config = dict(
    n_layer=18,
    d_model=192,
    n_head=6,
    n_kv_head=6,
    head_dim=32,
    d_mlp=768,
    vocab_size=8192,
    activation='squared_relu',
    norm='layernorm',
    norm_place='pre',
    norm_eps=1e-05,
    positions='rope',
    rope_base=405000.0,
    rope_fraction=0.5,
    qk_norm=True,
    attn_scale=0.276,
    bias='none',
    tie_embeddings='early',
    parallel_block=False,
    extras=['some layers without attention', 'local attention windows', 'gated attention', 'a norm on each head', 'value embeddings', 'an embedding shortcut', 'learned residual scales', 'capped logits'],
    init='uniform',
    init_std_qkv=0.0274,
    init_std_o=0.00457,
    init_std_up=0.0274,
    init_std_down=0.00228,
    optimizer='adamw',
    lr=0.00276,
    beta1=0.9,
    beta2=0.95,
    weight_decay=0.088,
    lr_head=0.0155,
    warmup_steps=557,
    schedule='wsd',
    decay_fraction=0.41,
    decay_shape='linear',
    final_lr_fraction=0.02,
    batch_tokens=65536,
    seq_len=512,
    doc_mask=True,
    train_tokens=388000000,
    steps=5921,
    dataset='wikipedia_en',
)
Each number is 128 + 32 x the weight over the matrix's rms, rounded and kept within 0 to 255. Layers, rows and columns count from 0. Numbers have three digits each.

# k: layer 12 attention key, 192x192, rms 0.135, rows 145-159, columns 128-191
# q: layer 12 attention query, 192x192, rms 0.135, rows 146-159, columns 128-191
# v: layer 12 attention value, 192x192, rms 0.137, rows 128-159, columns 128-191
# o: layer 12 attention output (transposed), 192x192, rms 0.132, rows 128-159, columns 128-191
k145:090101100087100183144119081158160133125177125107101103066086146104112121090106123157160143146070137130131119142073081147127081159148088155118095229169197155135166200101070108164097124144134082
q146:091159108160119115138160165135192138150157147140068119093163121125072126110148135098188110065111168117140146115124125086147061184078117141143127109176122134158216125100104114155117142138108185
k146:147151090149053142146146163154117127146123094151114151124159109128077163124143148050173137127155139123127141144133135144133113134137158119111117100170109074178193119118128131126149162116108176
q147:172125115186125098084116085120169143129132126123103122112089118152103167190106075121119093129109188113115108116164122121127089091144134134099092140131091161084133083126201159115117116115102136
k147:151133124168153167114120089119142137133132068124067113117120136156085138145116075111101056110121170104120159150164106103110089100102150116080124108109186187116124112152160111110105090107127127
q148:146114132103057123170171181140120141134111176119113125158125060128117084130188120088122101088136170211143099115197121087148127170103195114089149112162112093101138097161154130155163100155147145
k148:153117109081081141138136178130104111153138147130151081129081076134116074128156132111085077102150183182127097107199082176133159164120200117060108122169112086119198105123161175160167109141120187
q149:101116125156133119069159214097128150094100149160149149089165189171130093092121111107153142071076106189105175158140125111163088150142156170119121171147196158106136122112131111123161165126123117
k149:140140047123122116052143185118141117128127143133142140128116186162139127137085115123154110141088044155125155139175120131151152141153093164095075162171235142118147093126147124121145193112120149
q150:134169130071117105169127133103137145115159085094136157154138086083134137162114098136182124097129103114167114139152138078115138100053169121165111087116154182179177077132116123148140142104132155
k150:107200175093120081164159112130077146140195063112150160211140110085146115138108100121170111100138123112135102135155158055125113126089132109160134105201148106126173054168113111159057117131164128
q151:117145153128112098121114176112112138119137136137185112094133161115142135134118109143136143131097136129128145149091117113134102140124129168123094144109132151129114112136115143129133123143151119
k151:106145108112116109135121159118135133109172184117167129127147122141113150109110093199122096151120139116144138141112121076108138146084127119128087171084143126182161114109129118107141083123135129
q152:158063148118129101116110149141193114138077161173108101152155132145137129126078121130140183166113169151131154106098105163170145122102124158109141123157203111075118090071164132118158107119146093
k152:116103127093157146134092113160183094152127187121121087139124117193118047122078123138153149141090142110119149145135100151159158048064115150137076110161234121033073083115167111119166131098098106
q153:120172104118123142143054155169108089168086125120052088178107120160182134149214170132145139188153170131172114187110148170090146074121146121106151192147119077131078125150154103132149142103171181
k153:069182129094106172169088142186173110160102132066032161085117115201138126101200164214129156140132150145185134145133141105091163086095110148166105151146138144100117128130166075107116152141154191
q154:101059150103164193181174156131169127139161113100118110161110134144109147100108114123172094135168149116182142198127121145153097129148131111147144131101182059119112100110106109201091172075144095
k154:145028161097124188168200099138157144088082179135106111122137137118124151144118133160190095149161133099172125183125139066179131087121122149164166172136138070115101114129131113165138170077124124
q155:164101123151134134152126103133179133164118143115061141164135086184091107100092197151044134128135153114172085092157103157129105137148099102092141068162170113113144120148157128172098148144140139
k155:141107118126130154157114144120182106179081168103107105139145098171102091078081218089086147163112149079159090114163120169113137109157112121103121086203159133071121144131136158159117133112126128
q156:151116135070163122132133114152145131150139123048092126156089061153162146167097151082159135150119147144112121139116119159128132102134131128125121120140163148123091131132111099126124147095123089
k156:144110117052153125107124121135143126117142126086087081072110089125148117121143125121151111145111173100139138140116077132133141066117099098110103086136152133066104152133082093134122201094093114
q157:143109135115148135130137149132110174128172098099199115112118140142140116100117184117085090169102140099106154122112135137134094139170074138054125143162122177098087164104072113154087148096117146
k157:125143147135166178103124096123118155135152120131132150054109115136135133081122202114073113174114141086083143145109123106155063097164134132065174143129087150095151133145128124155101172086116155
q158:133100149107142146130105135125109096135071085145080171148123134116190105183163144171118144149122162155120136126174094143113141164103131136129144110109133126080114109120113150108079100122111147
k158:132142155093145151147077160111086127136087146134079130141131149162210114205217160141136152103125110139125152142235134142130131106135123141106170185107141185109125141130146129099114120101092115
q159:112108087121154164129127105150120096105137139201096085137120135097080113188105138173128124095133104199121100145135151182130148120066114128139085126100076102109157090175131113108165136141120113
k159:103110139129112162127140164159132113096078142165141135123126171105140133150130167122171122076119111209096149144127155134093188076098070152155104117069115150152122095145152135106160094132128118
v128:123131101150105160126121114146083107182204111084125137112158146172118091101113119177109138127086163124157140123118127179130114155125094129119144161067136138112105135117129102129143120131148136
o128:148132154075130120097143109094177136063095181117084112102120126076077182107145141115153133129175127069144122090116107034135135132142208107111072092132141121132122138208136147154083112122092078
v129:103114135155095159124127123119056152153089125095083149073087138072103160123090115122133120144103157105154109127104118108084146108095146118132107104151059130180157109117118116100102144145106159
o129:160148109138147102127106119125092078121139204119117161169130158139096118103125099139158151124141088102127077168117127103105137169113058134125166156126139111196053101183178159116166160109093134
v130:166132136114096151158137093128128138132129121111114145104140135104137124081105132136144116117167154099138091152159117117129147136099102086146125133156056171129150109154109177143090109129114138
o130:097122099118161203100189171160069129127146124149094145103135111101136090094094098133128192092123108121073049083098142149065141132134162111132099096108146165151131133073090123085141073136146131
v131:131121111107143125148151135135168133147182137100136144131127132095157120136121097155162119149151175116129138126099130117114115136098076152121121123167158096149109104160168123126129129115103124
o131:140112151106108101135115158111151192082113139126095153102135151154158161132107193068103115087140096190178132112137118179205131145158172140060154127028148154188122104119087164103165125172172107
v132:118098131162155123133136106132171154110113113134104118151169131138099146125150165080135147105091125127125145121080137152125104125134134127119164135164158114119105150111094098090122120104117138
o132:098136146078065105150076125108137140128163115127155121155131138156112115167158106144158065123144120168114088154179184157157075114139140112133129156069100090156097190098130147189115111114117131
v133:097124156117099135105131118100120117150108108114064148122139089125108180085098098102095125150074174162136128118135109115105131157101083097103123102106095167105104137139132136086144165080132119
o133:191161090100129149120082070153102163127153130116112123080157136117117139108123168148163135089187089130112082131099117154135094129114173136173164111139125166127137078098097079126062145230142098
v134:150107093108111101148102142157142120108126126147151100127108156090165107135165126118133119125146179128121139136123144157194114081135122104132114087091139068122133126142123141140104123155103167
o134:154131096141103148124137108112159129109115130133145172130148129099144107138096127162135146148135073177115157054083075083150058142136141182142119157173103140140128154117089108093174135159155092
v135:141171126103162116093133094118101134126125130130163117095136121107132119122120174169126098163128111078119129124124139144116116107124141105121123127145138144130123147149111127118105140139098128
o135:132071127103153100118144128177123137120142158119081133102163129107161109120147091046141140162129105142092149184142132139127117168167125136113159194107138074074136115122121158106146130135199146
v136:126088120096152084111127175126182116193111153160117114124125065150138123134149156131142101151134151105080141113148145171125143121154161149113102106112164133156106175148153088139211134131122105
o136:125153172103129149082156117204113175140108121161129145123178174184112128087105114129153056099120116076132168121121082105127105148070116129137135142159120111105177105112078088143067162120149130
v137:152120116064138160132146116118094137138113146095150128156131063093100121127129138122171110136135120125130114173083129170125139150088149159113074111166117109140101123150071168142097117160151097
o137:129132141142166132106120160176208119094163136136135151144142158120136067102197148089160097113089137114117174103119084159141158168150172155106096108119176128110132134076174050108144124125094163
v138:152153156204118149133161104128108100113109085126185145079110068134146152100158151155123131114140134124112127099142118139140093134139154157139147113131170104129129134121085157080145130126092105
o138:132078068114186099175135206134119075160138177120064107155171145114155106144070092108128164117109175151153108127123147113120200149110161124152117148129161133090160143091167124157119156091148118
v139:110119145111116118108130133103121129148137120102099122163147112132095141101130103128115106139100120137106168138127128128133094101135178150088136159134143141100128119117112143154163155116148147
o139:124080148107127121083116093117108149128150154083144128103131084147098125166112128114122120153209126124146166149132093121149118162144101100112103143122084141118150151133154118115108119120125131
v140:094132093144122129162127148132134138096125114150130135078120130102118122104095104091155148157099141082120128148092112163106093183128105118135140110128152138140149125102159134124122129132104102
o140:227110083170106089096131153144124065153089201111123163100139135140149100083149128147107095098144145177164118124161115151122183092143116138131122136113146130174142163155058149150059110085107117
v141:138111101080157172120121129165101113088118146110160129120117149068131171105069164158144140118160099151123105094114099132120154104101075096133128098105116136127154130108110132150093132124149165
o141:080123120100096148088127117110106159132133116142132142118146129144066093144203111093154155162112119069153094179168129095186157117109113124126110118198094114130151176166154142099131117119121146
v142:093159119130118163107129110134106150120092107108033137172125152133095150121064123060157099123092141103168080157108109129081156122115106124137120100167068160125077141106090161138070128171119128
o142:147126129142072161126080096113164129145122124049168129117084101134115103157104104162158112159122098121134039134138127076119126151149127143175121131169093127139168125147139113087116123113173142
v143:118154101130126118144114165138098151162158129097165138116125155118128126130151128093153122126107131115157134125077128136120127177128129119133152104137136082128126107117180111100105157105113131
o143:152108113128161141154161083124145101124085099170098144167095153077110149172126110164094175090177138157136120138143134127117104073130162142120124185144122131120136097134084093128097131147105089
v144:101168126150129124084147101140100131122127129138082130124139146139125151111112131150149145127153104138131128131170138089095170095158081101153144145129122143097139114155132107123111148122127155
o144:184067112110134094160113160095131139193148093155154101189155120054055066099134154119110097078118193102172164226114151176117110177104138141079091141130089077114067127102137157143129082107151086
v145:143135104132085142140121134135110166095111093135113131155160101137088117151090145098166111145138181123142093109126129147113130127105103141140110120159083134119128117138132139110093122136145146
o145:086163181119103122149176159111091127151116141135116125098140095055149135072152080131114119110169117119141020156110132109154135127129114101183162082178098110141139106122143140079123094106164126
v146:124126130128123124137151139099081116115173109122143132128082101122136145115124138167118131157098134151127131146110127101151145124135105129136144111086137120140121109151156107127112123137139146
o146:134190099140112136116091136126142110136098150170163104117103047133106153179191043104153174099131121055165109156105088163108147144086115124169106123121089131146154107131095158181116176140122128
v147:150111166136129120130133109115122145090143161141072141116119109142124128145150150131136116162096110127125130117158121087084135104103117142115130112176125118118126127136091133121127102164130134
o147:074153119082065150130145071093097154168101136152149106123178100142108135090128102118090147152167112115133096151129155172079081110202078106140187070096102158148143148127103107147144198130160125
v148:125143110161168182106101082132147126136178129120150115118118061147122099143141151110141136064109102132134131127098143143124131077117135165149092086147125085103144156164119135116099111119136131
o148:162075121118109109162149143154148171116079109126140169140090119122154115067077111163120123158124116142151083159112141138152113160097111075148152165123153160147102120086148134142144163147120146
v149:112110131144160140118144115132093129159162099186093139092119154139145101153104136112098139120131107149126121135139121091126126137118122123133148112126128125155131112126132150157106125128151121
o149:103163123066111097198129147113071118171090169052139165162135156103070161060136136186154097094151115152113091161151135084167147152110097100148134124134126159085138126115130113161126084158132118
v150:127115120129107163126129098129104147139154134138147119185117103144121089134141134108139112118142175119089114149128117119084145131107116125145158127134110129140108099136112121103139141134108161
o150:206139205099195107127116124136186186117058102100125133109197142092110111131149107150131154108100102152193075098103126130085122114104097128141169095115100148092097175144115151085080180155084108
v151:103143112114085152154113103163106132139108095129137144089148128130108133156100123131153101084072142167153131162135113128116150097123107083125090139108078148143118102156144147119152132134147113
o151:144093141147124091091139129067134124129148164056093118162028133156134137063121121156086151189111088126087136067134182108118145183142138180092175154138096082148085146138115118221092071134132130
v152:152135094107141120153125131126110104127150137125098105159132157106129177141136168101139146163143134124110130116109117145159083118116124156125114115099151080118126160133110118119127093119125122
o152:147122197143117114137110115136166106101140108139147149155172120106150111102154068178107114067101107157079201150123148167127197140136137132080143195175109163154163181074125142120130130136080129
v153:102166123130140138139142115138075115104110148144134128157092124154139177129089135123132134096102132124122129150091120142160114122135146102140129134114111128108106143147082126161112158140144136
o153:091094105111150067080146133181161126241133082118129076126112134062089118116156151094175120147125144137187192111121120052157147098127182154146108109139177081152180126116185132141120104118170126
v154:160148128062161133148147165140144133151131111167173131131092133134160121114134186134195067145145114138117116132097124170123119130142135122135107157101155116108102140124165153143085120123093138
o154:135102175126144093107156085097084146059088131104073075110167117113109075136147097154124152072106136138066204107143156148210141117113172126057099143139142147086129109182110117109167094142158165
v155:119128142142141147115121159137163130136155139107088112091128136166140176130156141121123155139111164158141143109114117107145115125097112157117153132120140148130072131095174130119141095115110101
o155:142041080163095188104169129045102154132123118221154100170149120091125139133152118113125132091109093145101140138092108098105141137130142077120135111148127121124146125216048128132137144140111116
v156:161137128118098098126129138147146146116124163136148111152144134099128109134103149088154076186171136121101103128117135112141115156078133105125101091153161065123125135147126162121105107103145142
o156:066149127096182119137127131087115120102079140153144135119096115175181121142123117200122136138110139102142127134085079093149131121174180146164112221117126162106145116117136100130139131170136100
v157:175094109127151142134137123114205095085120121163132150150096114118132092157099122108138139122127125148138098120144116189144097114105194175141112110140119087057114141103145126140127094148131130
o157:119174128164114086057091151120099154124117142113161146082119134137145118136175168123162139118135059119080077145119110099176139105135116146095182152129175123185169088143109105126156127099136119
v158:151102132132116127110110148135140106168138129095098122135161106108109105134168110145135137148134139152124166048147128118158110127103113129106161146182110111125112135117140127147140147127133125
o158:087131120104149137115171129080139178079122165136121129150101137183128157112117128134144114079140083105071184155085176150083185159158065080142122141119152146116139126144158130087163109099122111
v159:160124083140166126163085153145134126099134155119144110138133144084128091079151139098098170123132150126079124127108158168133153193116161138101077113090143093151149144152139129137121142137109123
o159:119109179100118128074124122170164082117117154165129109144065135079114120143157148147149115108134120103156197164155133090121079135084101156101140158188165146078060136087108172130142054166138105